Part of a small language model's weights.
Architecture: RMSNorm after each block, untied embeddings.
Training: a variant of SOAP for these matrices, 242M tokens, 3687 steps.
Each number is 50 + 15 x the weight over the matrix's rms, rounded and kept within 0 to 99. Layers, rows and columns count from 0.

# up: layer 3 MLP up, 512x192, rms 0.145, rows 463-511, columns 160-191
# down: layer 3 MLP down (transposed), 512x192, rms 0.117, rows 463-511, columns 160-191
# gate: layer 3 MLP gate, 512x192, rms 0.138, rows 464-511, columns 160-191
up463:11 61 45 54 48 36 29 65 30 35 51 61 56 67 61 32 46 92 48 13 54 40 50 64 40 85 42 55 36 47 43 65
down463:65 54 43 63 34 35 73 73 50 33 45 57 56 49 37 65 40 62 53 41 60 39 66 45 41 47 55 36 62 55 68 41
gate464:74 69 48 50 42 72 53 54 63 49 50 60 36 48 49 48 62 67 69 53 36 80 23 64 60 49 49 43 55 47 65 52
up464:41 47 55 61 52 53 34 37 36 29 46 49 57 65 42 29 51 44 56 72 54 46 45 42 71 87 60 59 31 38 58 50
down464:37 55 34 58 48 57 60 49 53 58 56 70 38 65 42 49 58 53 64 53 42 59 62 60 49 42 59 77 54 58 59 58
gate465:75 44 41 45 47 56 81 53 80 38 58 62 48 56 29 43 55 64 49 44 53 50 76 68 55 38 61 34 53 50 42 93
up465:79 76 32 80 67 75 69 26 37 47 55 48 47 93 71 45 56 50 43 39 30 50 53 62 57 51 72 67 71 54 53 61
down465:41 35 61 48 35 46 91 56 38 43 34 38 83 48 46 39 47 75 58 55 49 34 23 58 55 52 36 70 73 58 75 42
gate466:50 46 31 41 26 31 59 19 51 74 48 33 68 52 44 36 58 56 72 07 84 42 58 69 24 50 39 83 65 49 44 37
up466:64 51 34 63 40 50 37 36 43 67 42 52 72 58 34 46 45 23 58 32 50 57 50 60 17 19 44 47 33 33 40 47
down466:59 48 51 51 47 60 59 40 83 41 46 52 51 59 52 17 53 48 31 73 53 53 52 53 51 48 51 12 51 59 44 48
gate467:22 68 56 64 46 49 57 67 28 88 51 40 62 57 40 49 60 45 51 44 46 63 50 69 52 33 53 61 57 25 68 36
up467:34 56 47 48 53 49 42 64 24 76 42 54 51 52 46 68 43 58 49 47 37 61 20 54 71 23 70 54 49 36 50 45
down467:60 37 56 68 63 30 77 61 60 54 55 29 79 43 44 43 41 50 49 44 31 42 51 54 52 49 28 47 73 61 63 50
gate468:58 79 47 78 65 60 87 51 50 53 77 55 44 71 48 23 63 65 33 67 61 35 56 38 46 66 57 50 57 57 77 34
up468:60 75 64 53 59 69 88 46 48 56 49 37 52 47 58 29 65 72 13 58 49 75 46 38 46 61 61 64 63 43 66 53
down468:44 27 55 48 58 38 50 74 56 25 54 26 55 28 46 50 69 54 50 44 29 51 36 46 27 57 40 42 40 57 60 46
gate469:58 77 49 65 55 58 45 35 57 41 41 69 48 44 43 53 15 28 40 67 66 36 47 38 75 69 63 26 33 50 43 44
up469:54 76 53 51 55 52 21 28 73 36 34 49 54 38 56 40 25 32 37 54 39 47 39 47 82 50 51 31 69 52 31 22
down469:28 22 30 68 74 56 65 65 33 45 47 51 37 57 64 20 42 63 46 50 50 52 41 46 39 51 20 48 73 58 43 36
gate470:51 63 45 39 70 29 46 46 38 44 53 68 52 33 52 54 34 56 75 77 51 47 76 34 40 53 78 58 36 42 49 18
up470:35 35 59 45 68 35 65 81 50 27 64 60 69 28 38 38 38 49 48 74 50 65 52 41 31 62 51 55 20 55 50 33
down470:61 27 41 40 85 32 52 39 58 60 71 38 50 27 83 17 76 58 48 68 55 26 67 51 43 58 40 56 43 16 30 53
gate471:81 61 54 60 35 70 61 55 44 57 62 30 24 40 33 59 51 54 09 66 61 61 39 40 30 48 61 80 73 33 43 64
up471:47 85 84 59 66 17 49 38 48 63 57 55 51 65 52 68 73 55 41 57 38 66 68 52 35 52 42 46 55 40 46 79
down471:49 29 60 53 41 59 55 22 51 45 50 34 60 79 50 52 34 63 46 58 49 57 56 40 47 50 40 49 31 57 60 34
gate472:72 49 33 35 70 46 42 47 38 81 32 58 35 45 46 45 53 46 71 43 45 58 74 63 78 63 55 50 65 39 34 43
up472:59 51 61 36 51 66 55 51 29 17 56 48 59 66 00 35 37 42 23 34 35 72 51 59 77 70 51 74 46 39 45 73
down472:37 63 79 75 27 73 64 16 38 45 60 51 59 37 76 77 27 32 56 54 41 41 48 44 22 77 60 50 11 77 45 37
gate473:71 47 45 26 69 75 46 58 33 40 50 74 45 53 45 66 55 37 58 73 55 61 59 49 44 51 46 53 63 40 39 73
up473:51 46 53 71 50 48 24 60 41 53 34 36 63 64 43 80 46 47 80 56 62 62 60 42 46 56 57 35 52 61 46 54
down473:38 50 57 46 35 30 44 39 50 46 56 52 46 45 35 55 49 59 54 38 50 62 35 74 57 26 52 44 53 51 55 42
gate474:47 66 60 35 57 58 63 22 13 25 34 56 49 40 78 34 41 56 45 42 41 49 48 39 56 65 53 66 66 62 36 51
up474:46 35 55 35 32 43 34 46 77 56 67 35 55 62 25 52 51 45 40 61 70 29 59 52 39 50 53 47 28 49 40 57
down474:65 55 55 57 59 49 42 37 42 45 42 55 46 62 32 67 46 44 47 62 42 42 57 41 57 68 61 47 23 56 43 49
gate475:68 49 45 54 50 33 48 45 29 35 51 52 55 62 41 21 56 67 68 54 44 76 29 35 55 43 54 63 60 48 63 41
up475:48 66 67 51 74 40 43 62 52 38 56 63 70 50 77 62 41 67 56 54 56 52 59 32 57 55 47 96 58 64 49 62
down475:46 70 56 51 45 73 45 50 63 53 51 42 35 60 66 45 47 37 52 20 72 40 41 51 53 45 55 22 65 17 60 52
gate476:38 33 22 71 78 92 39 30 99 48 60 53 77 78 59 68 25 54 67 46 26 77 71 72 62 36 46 63 60 47 58 17
up476:67 11 47 49 55 57 54 66 84 70 29 40 55 48 48 45 45 76 58 79 61 50 24 60 64 30 30 26 65 50 62 35
down476:68 32 66 37 71 64 68 76 43 47 52 04 61 47 61 60 53 23 57 61 44 53 51 55 46 41 21 40 52 55 66 56
gate477:62 41 52 17 52 61 43 68 65 58 37 67 30 38 42 51 57 29 61 48 43 28 77 40 82 42 40 50 26 35 32 34
up477:59 56 41 59 62 51 50 57 42 75 36 61 48 65 34 53 83 35 72 40 61 56 54 96 52 42 65 41 50 71 56 58
down477:45 88 45 55 48 23 54 33 40 25 39 77 38 69 26 41 44 47 28 54 36 60 44 75 58 52 66 31 74 45 82 53
gate478:39 47 28 67 64 67 72 33 43 43 49 78 64 71 30 55 28 59 34 54 54 69 25 83 06 18 38 62 56 38 44 55
up478:71 47 51 63 44 46 71 71 55 42 64 26 62 29 46 33 41 36 34 46 66 53 58 33 37 51 73 54 50 49 65 37
down478:45 40 60 54 51 28 28 42 36 40 25 44 48 56 42 58 79 29 50 35 65 40 63 71 67 58 52 27 55 75 32 28
gate479:72 23 37 54 35 70 88 46 60 55 64 78 69 59 66 68 44 96 56 50 54 44 24 72 40 42 33 59 68 41 87 55
up479:46 63 63 52 67 41 48 68 73 57 79 74 64 50 55 52 69 47 45 47 54 61 71 28 62 34 57 53 42 60 54 30
down479:26 40 52 38 34 27 49 45 44 48 53 32 50 59 67 69 51 67 37 48 50 44 53 28 35 62 16 66 48 57 23 47
gate480:80 78 40 62 72 48 55 41 48 44 27 56 33 64 46 38 35 51 52 43 50 42 44 57 44 44 55 51 47 38 47 41
up480:57 32 51 23 41 42 45 77 37 48 41 69 34 29 41 42 54 55 49 72 54 35 24 45 45 39 64 19 66 46 62 44
down480:51 65 58 41 58 61 62 60 43 54 44 27 58 58 47 46 31 55 65 50 22 91 66 43 72 63 48 46 69 50 28 29
gate481:58 68 30 57 55 57 17 38 80 30 47 44 25 20 40 53 45 70 53 28 49 66 77 30 47 57 42 56 54 55 47 53
up481:38 57 60 54 44 90 26 38 40 72 44 62 58 17 12 45 46 59 64 34 52 43 68 37 96 65 45 52 35 91 70 56
down481:28 16 52 84 63 34 35 43 57 73 65 25 69 56 45 53 70 69 39 21 47 55 32 57 47 69 36 70 55 76 49 28
gate482:49 48 40 40 47 48 66 62 52 56 05 47 77 48 41 50 64 61 57 42 41 60 64 76 48 45 73 68 49 13 75 57
up482:52 51 77 65 41 72 60 48 50 42 35 58 55 38 61 56 21 48 72 46 51 42 61 41 26 38 36 50 38 33 47 61
down482:20 49 16 39 55 38 61 62 65 74 52 36 50 40 15 33 68 44 65 45 57 52 42 31 50 45 51 73 78 24 62 85
gate483:65 56 40 31 33 58 77 24 20 69 42 41 41 80 69 32 55 38 60 28 66 53 61 22 47 69 26 44 37 38 47 47
up483:69 67 17 76 49 56 37 59 60 63 53 55 39 42 25 30 56 30 52 68 58 63 31 37 47 62 74 42 28 63 52 55
down483:50 49 58 65 65 46 20 45 47 64 27 66 28 50 57 62 68 47 47 22 40 49 53 59 49 51 46 53 67 54 51 57
gate484:50 32 65 47 53 57 51 46 53 35 39 68 46 57 55 31 77 44 64 63 77 52 64 58 37 64 76 64 77 58 63 56
up484:48 27 54 47 61 47 60 39 41 58 48 50 50 53 44 29 42 32 49 55 83 45 62 33 48 62 65 71 50 30 48 44
down484:56 52 66 43 52 30 43 49 33 45 48 48 77 48 75 62 22 57 49 67 58 35 47 63 47 74 33 65 70 41 60 76
gate485:49 36 78 63 49 56 58 37 59 38 33 48 59 40 43 52 64 57 37 35 35 85 63 66 45 28 43 69 43 38 34 65
up485:59 50 41 70 40 22 59 44 55 38 79 54 58 51 62 57 54 64 65 48 49 50 64 56 50 56 59 45 73 74 67 53
down485:18 66 53 63 47 68 42 55 45 33 52 60 14 54 53 33 60 74 49 47 54 57 31 71 43 41 64 65 47 24 36 61
gate486:39 22 37 53 56 44 66 20 53 10 56 30 33 56 43 59 49 51 32 48 69 76 41 49 69 71 49 17 58 66 61 46
up486:45 35 61 35 65 72 58 31 82 52 42 51 51 53 46 58 40 10 69 48 09 61 67 52 60 31 60 65 53 70 42 54
down486:23 68 59 46 44 31 37 62 40 42 45 63 67 51 36 55 38 67 33 51 75 47 37 57 70 59 88 30 54 58 75 72
gate487:46 50 78 32 52 40 68 34 09 44 50 43 52 40 43 66 38 58 56 38 81 34 90 50 48 36 37 56 47 46 24 88
up487:68 44 23 28 50 50 71 58 74 59 59 34 39 50 14 49 71 44 43 51 38 52 16 72 71 55 53 58 33 55 61 51
down487:68 67 86 42 60 31 41 53 46 52 31 46 42 36 38 39 47 53 77 38 38 52 64 63 47 81 60 50 65 67 64 26
gate488:66 48 45 57 35 39 64 53 23 75 32 33 50 35 40 21 54 46 76 33 52 58 87 61 41 45 50 55 63 70 57 37
up488:21 62 43 65 36 59 65 69 58 61 59 32 50 48 54 74 64 43 31 52 57 55 39 66 20 54 50 64 56 68 55 60
down488:55 67 60 21 27 54 43 37 53 43 61 51 50 51 34 57 47 32 47 16 52 39 34 17 64 52 38 34 52 29 55 29
gate489:41 56 76 53 72 58 45 33 68 59 69 48 33 49 55 46 70 64 72 71 55 48 42 52 36 42 47 48 30 58 78 60
up489:80 46 35 55 23 51 35 55 63 23 37 58 67 73 40 61 43 32 42 22 44 54 48 23 54 63 56 47 59 33 16 50
down489:65 45 34 47 48 62 31 27 56 10 43 44 17 87 52 66 67 60 63 15 51 48 71 32 40 39 63 50 14 41 45 52
gate490:68 54 37 52 50 48 57 59 53 12 58 69 50 75 61 72 56 54 47 27 49 58 51 63 57 43 48 59 58 48 43 69
up490:74 53 63 48 34 44 63 49 42 82 61 34 45 29 32 58 28 62 45 69 63 21 32 37 32 68 46 70 64 67 54 18
down490:54 45 43 56 63 24 45 44 82 40 62 86 57 60 33 43 59 79 60 41 67 65 44 65 28 50 35 17 42 56 57 43
gate491:44 57 60 75 44 54 52 53 43 50 51 39 34 32 53 42 31 67 70 36 55 36 35 50 43 42 57 42 31 62 33 40
up491:57 32 31 33 59 67 25 35 33 50 61 81 35 61 47 33 03 46 33 70 35 22 22 64 59 50 43 42 49 39 55 25
down491:29 51 22 40 33 55 17 54 54 47 38 61 57 79 28 56 61 36 45 51 49 46 60 67 62 54 34 57 74 54 66 43
gate492:47 49 56 66 57 60 52 55 64 51 26 61 53 55 54 56 50 31 58 61 75 80 53 89 45 68 52 47 18 44 18 47
up492:58 32 56 55 51 23 26 31 39 47 54 35 44 58 53 88 58 50 55 67 69 61 45 52 49 65 59 52 82 66 22 70
down492:23 22 74 61 42 51 60 63 70 60 89 42 20 60 61 25 57 64 57 66 50 58 47 32 36 66 59 68 29 32 52 61
gate493:51 58 74 39 48 54 49 50 36 73 70 60 49 52 36 59 46 53 60 25 69 61 48 55 39 13 56 30 26 38 52 45
up493:39 51 55 80 51 44 48 68 50 66 23 55 43 27 61 50 68 47 64 17 55 30 44 66 71 33 49 28 34 21 66 51
down493:59 18 63 52 30 77 81 39 45 49 67 29 48 18 52 48 33 54 67 74 30 55 63 43 51 42 47 34 40 56 52 63
gate494:63 43 65 60 71 21 38 70 58 44 74 32 80 56 34 45 47 88 61 39 73 45 76 43 49 55 56 28 38 45 54 49
up494:40 43 30 26 41 40 79 72 55 61 57 41 36 52 56 63 71 84 31 62 18 48 41 52 53 41 64 60 64 41 42 35
down494:50 45 57 65 68 60 34 51 60 36 32 41 62 28 47 52 41 51 63 52 43 30 51 36 44 23 53 44 57 48 33 75
gate495:58 58 52 68 63 47 33 34 64 31 65 52 70 50 82 53 50 62 72 35 39 53 47 62 39 55 46 32 47 59 55 45
up495:33 57 72 33 47 59 65 32 61 46 58 55 42 56 48 44 41 77 70 28 47 20 66 47 55 52 36 57 79 58 17 51
down495:59 51 47 34 37 44 65 84 71 60 40 62 47 62 48 46 41 64 57 27 36 39 61 50 37 61 24 45 34 47 48 49
gate496:18 50 62 72 45 57 53 63 67 50 67 82 53 63 50 57 73 13 56 30 34 52 44 78 39 65 22 35 68 50 46 50
up496:48 56 52 54 53 55 52 60 69 52 50 65 48 44 20 33 58 29 43 45 23 47 53 62 26 67 36 64 79 47 43 58
down496:54 60 50 52 32 65 44 52 41 25 46 52 53 22 48 61 63 24 47 85 50 42 42 45 45 66 34 52 39 81 35 60
gate497:40 32 68 52 39 41 75 38 35 40 76 43 46 52 12 43 62 25 57 34 84 57 46 58 43 43 28 59 87 60 49 59
up497:46 79 32 27 61 78 49 48 52 59 21 58 50 64 51 71 57 35 72 71 64 49 65 35 42 71 47 50 35 61 48 62
down497:52 50 33 35 37 20 50 42 47 32 49 58 25 49 60 30 57 47 39 52 56 53 38 47 49 38 41 63 61 56 38 48
gate498:31 79 39 32 22 69 60 55 46 56 58 58 72 75 60 55 58 51 57 41 34 51 48 49 41 47 76 62 53 25 47 41
up498:49 93 49 31 27 74 57 51 57 68 66 59 77 71 55 46 44 43 67 57 42 56 44 54 47 59 63 48 34 25 49 38
down498:56 23 46 48 82 35 40 58 47 54 49 55 42 35 57 41 45 51 44 61 50 57 57 46 53 47 33 39 46 75 31 52
gate499:62 43 25 68 55 33 56 55 72 63 52 36 48 51 55 38 37 69 51 33 63 47 69 46 35 47 40 65 52 35 59 56
up499:33 59 29 48 50 26 51 74 68 53 69 31 25 59 68 32 64 53 60 31 32 34 56 32 30 35 48 68 27 61 20 35
down499:26 48 41 29 74 51 53 54 46 70 40 38 71 46 51 38 52 63 11 44 33 66 35 34 49 64 55 56 35 37 35 55
gate500:79 36 70 28 47 50 29 68 63 51 46 66 47 46 40 50 50 43 33 55 53 38 14 40 36 49 52 44 63 56 44 79
up500:51 59 36 43 53 50 51 38 55 45 60 37 46 67 48 33 71 57 50 48 50 54 61 50 06 36 44 70 42 60 61 53
down500:17 49 36 62 33 56 41 46 61 93 47 29 58 63 64 43 37 33 67 47 55 66 62 41 54 32 59 70 53 61 44 49
gate501:73 30 48 32 60 32 41 74 39 26 50 58 54 36 44 44 43 87 60 70 81 39 61 55 63 41 37 72 28 64 53 52
up501:51 71 74 56 40 39 31 67 64 60 51 67 35 29 71 40 30 74 50 39 68 16 70 44 81 55 34 40 46 60 63 34
down501:66 33 54 33 68 71 39 42 55 46 55 22 53 40 41 78 46 27 35 73 47 49 22 39 48 60 71 43 57 62 36 59
gate502:63 61 28 43 41 77 44 54 59 55 52 04 57 63 64 41 86 25 44 42 56 40 54 45 22 34 42 43 24 58 44 34
up502:37 46 71 57 65 56 69 33 32 60 53 65 56 77 63 53 54 65 42 26 31 43 59 57 68 50 72 51 90 33 40 40
down502:37 72 48 35 35 37 34 53 72 63 48 66 38 62 75 52 59 55 42 47 56 42 57 45 32 67 54 63 29 30 53 52
gate503:75 52 40 60 49 38 46 56 66 28 55 32 60 24 54 65 55 52 35 46 64 50 46 63 50 46 38 53 48 58 66 58
up503:67 57 60 44 33 64 54 52 38 24 55 49 59 47 47 54 56 45 48 65 31 70 66 49 69 46 45 33 48 74 51 51
down503:44 38 53 37 66 27 71 38 65 57 59 71 54 36 56 57 71 66 62 51 45 62 53 50 24 56 35 56 30 52 39 45
gate504:27 43 36 51 42 61 57 74 50 44 43 36 63 47 68 33 50 47 61 54 53 35 63 45 40 45 26 57 64 39 20 52
up504:66 49 43 71 58 83 49 54 56 24 48 39 33 34 42 53 39 58 69 40 47 57 41 51 54 53 54 68 25 55 36 67
down504:62 47 46 48 65 12 36 54 62 79 39 31 56 57 65 51 32 44 38 68 40 51 50 44 35 45 31 45 42 51 65 73
gate505:39 51 50 08 71 55 76 54 62 51 49 50 64 61 58 82 25 36 42 51 36 55 57 77 30 33 65 53 55 26 46 32
up505:54 43 54 74 19 55 28 45 47 68 42 07 38 40 67 53 30 91 43 31 95 60 16 60 42 56 37 65 32 19 38 55
down505:42 66 64 35 26 37 66 24 36 56 50 33 72 40 18 71 36 58 52 71 46 56 38 65 50 26 65 29 47 19 61 33
gate506:40 75 48 43 51 43 29 58 44 39 45 55 70 61 50 57 43 53 62 36 67 54 42 71 32 50 46 51 60 75 55 45
up506:51 54 52 26 21 24 41 61 60 22 19 55 58 62 50 48 54 74 35 63 87 81 39 69 48 48 38 34 53 64 69 33
down506:63 59 40 25 63 84 63 59 34 41 57 33 42 47 57 61 65 66 42 53 50 50 51 60 58 29 92 19 25 69 36 50
gate507:46 45 29 44 54 73 55 28 48 37 69 49 23 31 33 64 59 39 60 68 72 45 79 37 75 40 60 48 32 65 32 61
up507:53 49 56 49 44 69 57 29 40 65 51 44 72 45 58 46 47 61 32 60 45 64 56 55 50 58 46 50 43 39 14 61
down507:48 59 27 40 45 52 56 55 49 44 56 83 41 63 30 14 37 60 65 31 59 36 50 65 39 38 59 46 53 56 47 44
gate508:78 49 60 82 38 31 42 44 57 42 41 46 54 60 45 38 24 49 69 37 51 37 45 57 71 39 53 17 55 44 34 30
up508:51 64 65 43 47 61 49 51 34 35 35 54 45 26 57 49 45 51 51 40 43 69 40 73 62 75 72 46 31 42 60 47
down508:41 52 61 66 42 55 65 72 61 55 55 43 59 74 26 45 59 34 75 35 54 40 47 22 46 46 44 45 28 56 57 51
gate509:65 38 53 53 26 67 27 80 48 61 38 58 43 55 41 87 58 41 36 50 36 75 57 35 38 38 56 56 65 59 69 58
up509:19 41 51 24 56 35 85 34 38 49 46 51 49 67 55 61 64 70 35 67 32 31 76 34 35 38 43 38 41 49 37 61
down509:84 39 59 54 43 21 30 20 51 55 29 35 19 15 21 38 58 60 45 53 25 82 62 59 48 45 27 62 68 49 58 42
gate510:29 62 29 46 60 57 62 74 63 56 55 67 37 53 63 52 43 56 62 70 28 47 50 46 36 62 62 39 53 51 52 67
up510:79 48 68 40 42 27 39 38 50 28 46 27 60 55 48 67 43 54 67 60 47 30 81 52 47 10 44 67 53 40 40 45
down510:18 46 46 61 53 58 27 45 59 51 66 42 35 59 60 72 74 34 78 53 44 36 62 83 62 39 43 70 39 76 61 39
gate511:39 61 36 41 63 71 49 73 17 64 35 62 57 63 65 63 53 44 66 30 51 61 63 30 68 38 30 69 59 24 65 56
up511:45 27 72 47 60 47 41 63 65 47 68 64 50 28 45 44 68 68 81 21 62 39 58 49 38 48 60 25 50 21 64 61
down511:50 53 71 71 44 55 58 49 53 54 48 28 81 48 42 42 53 38 41 51 40 62 41 76 31 46 46 46 44 62 51 34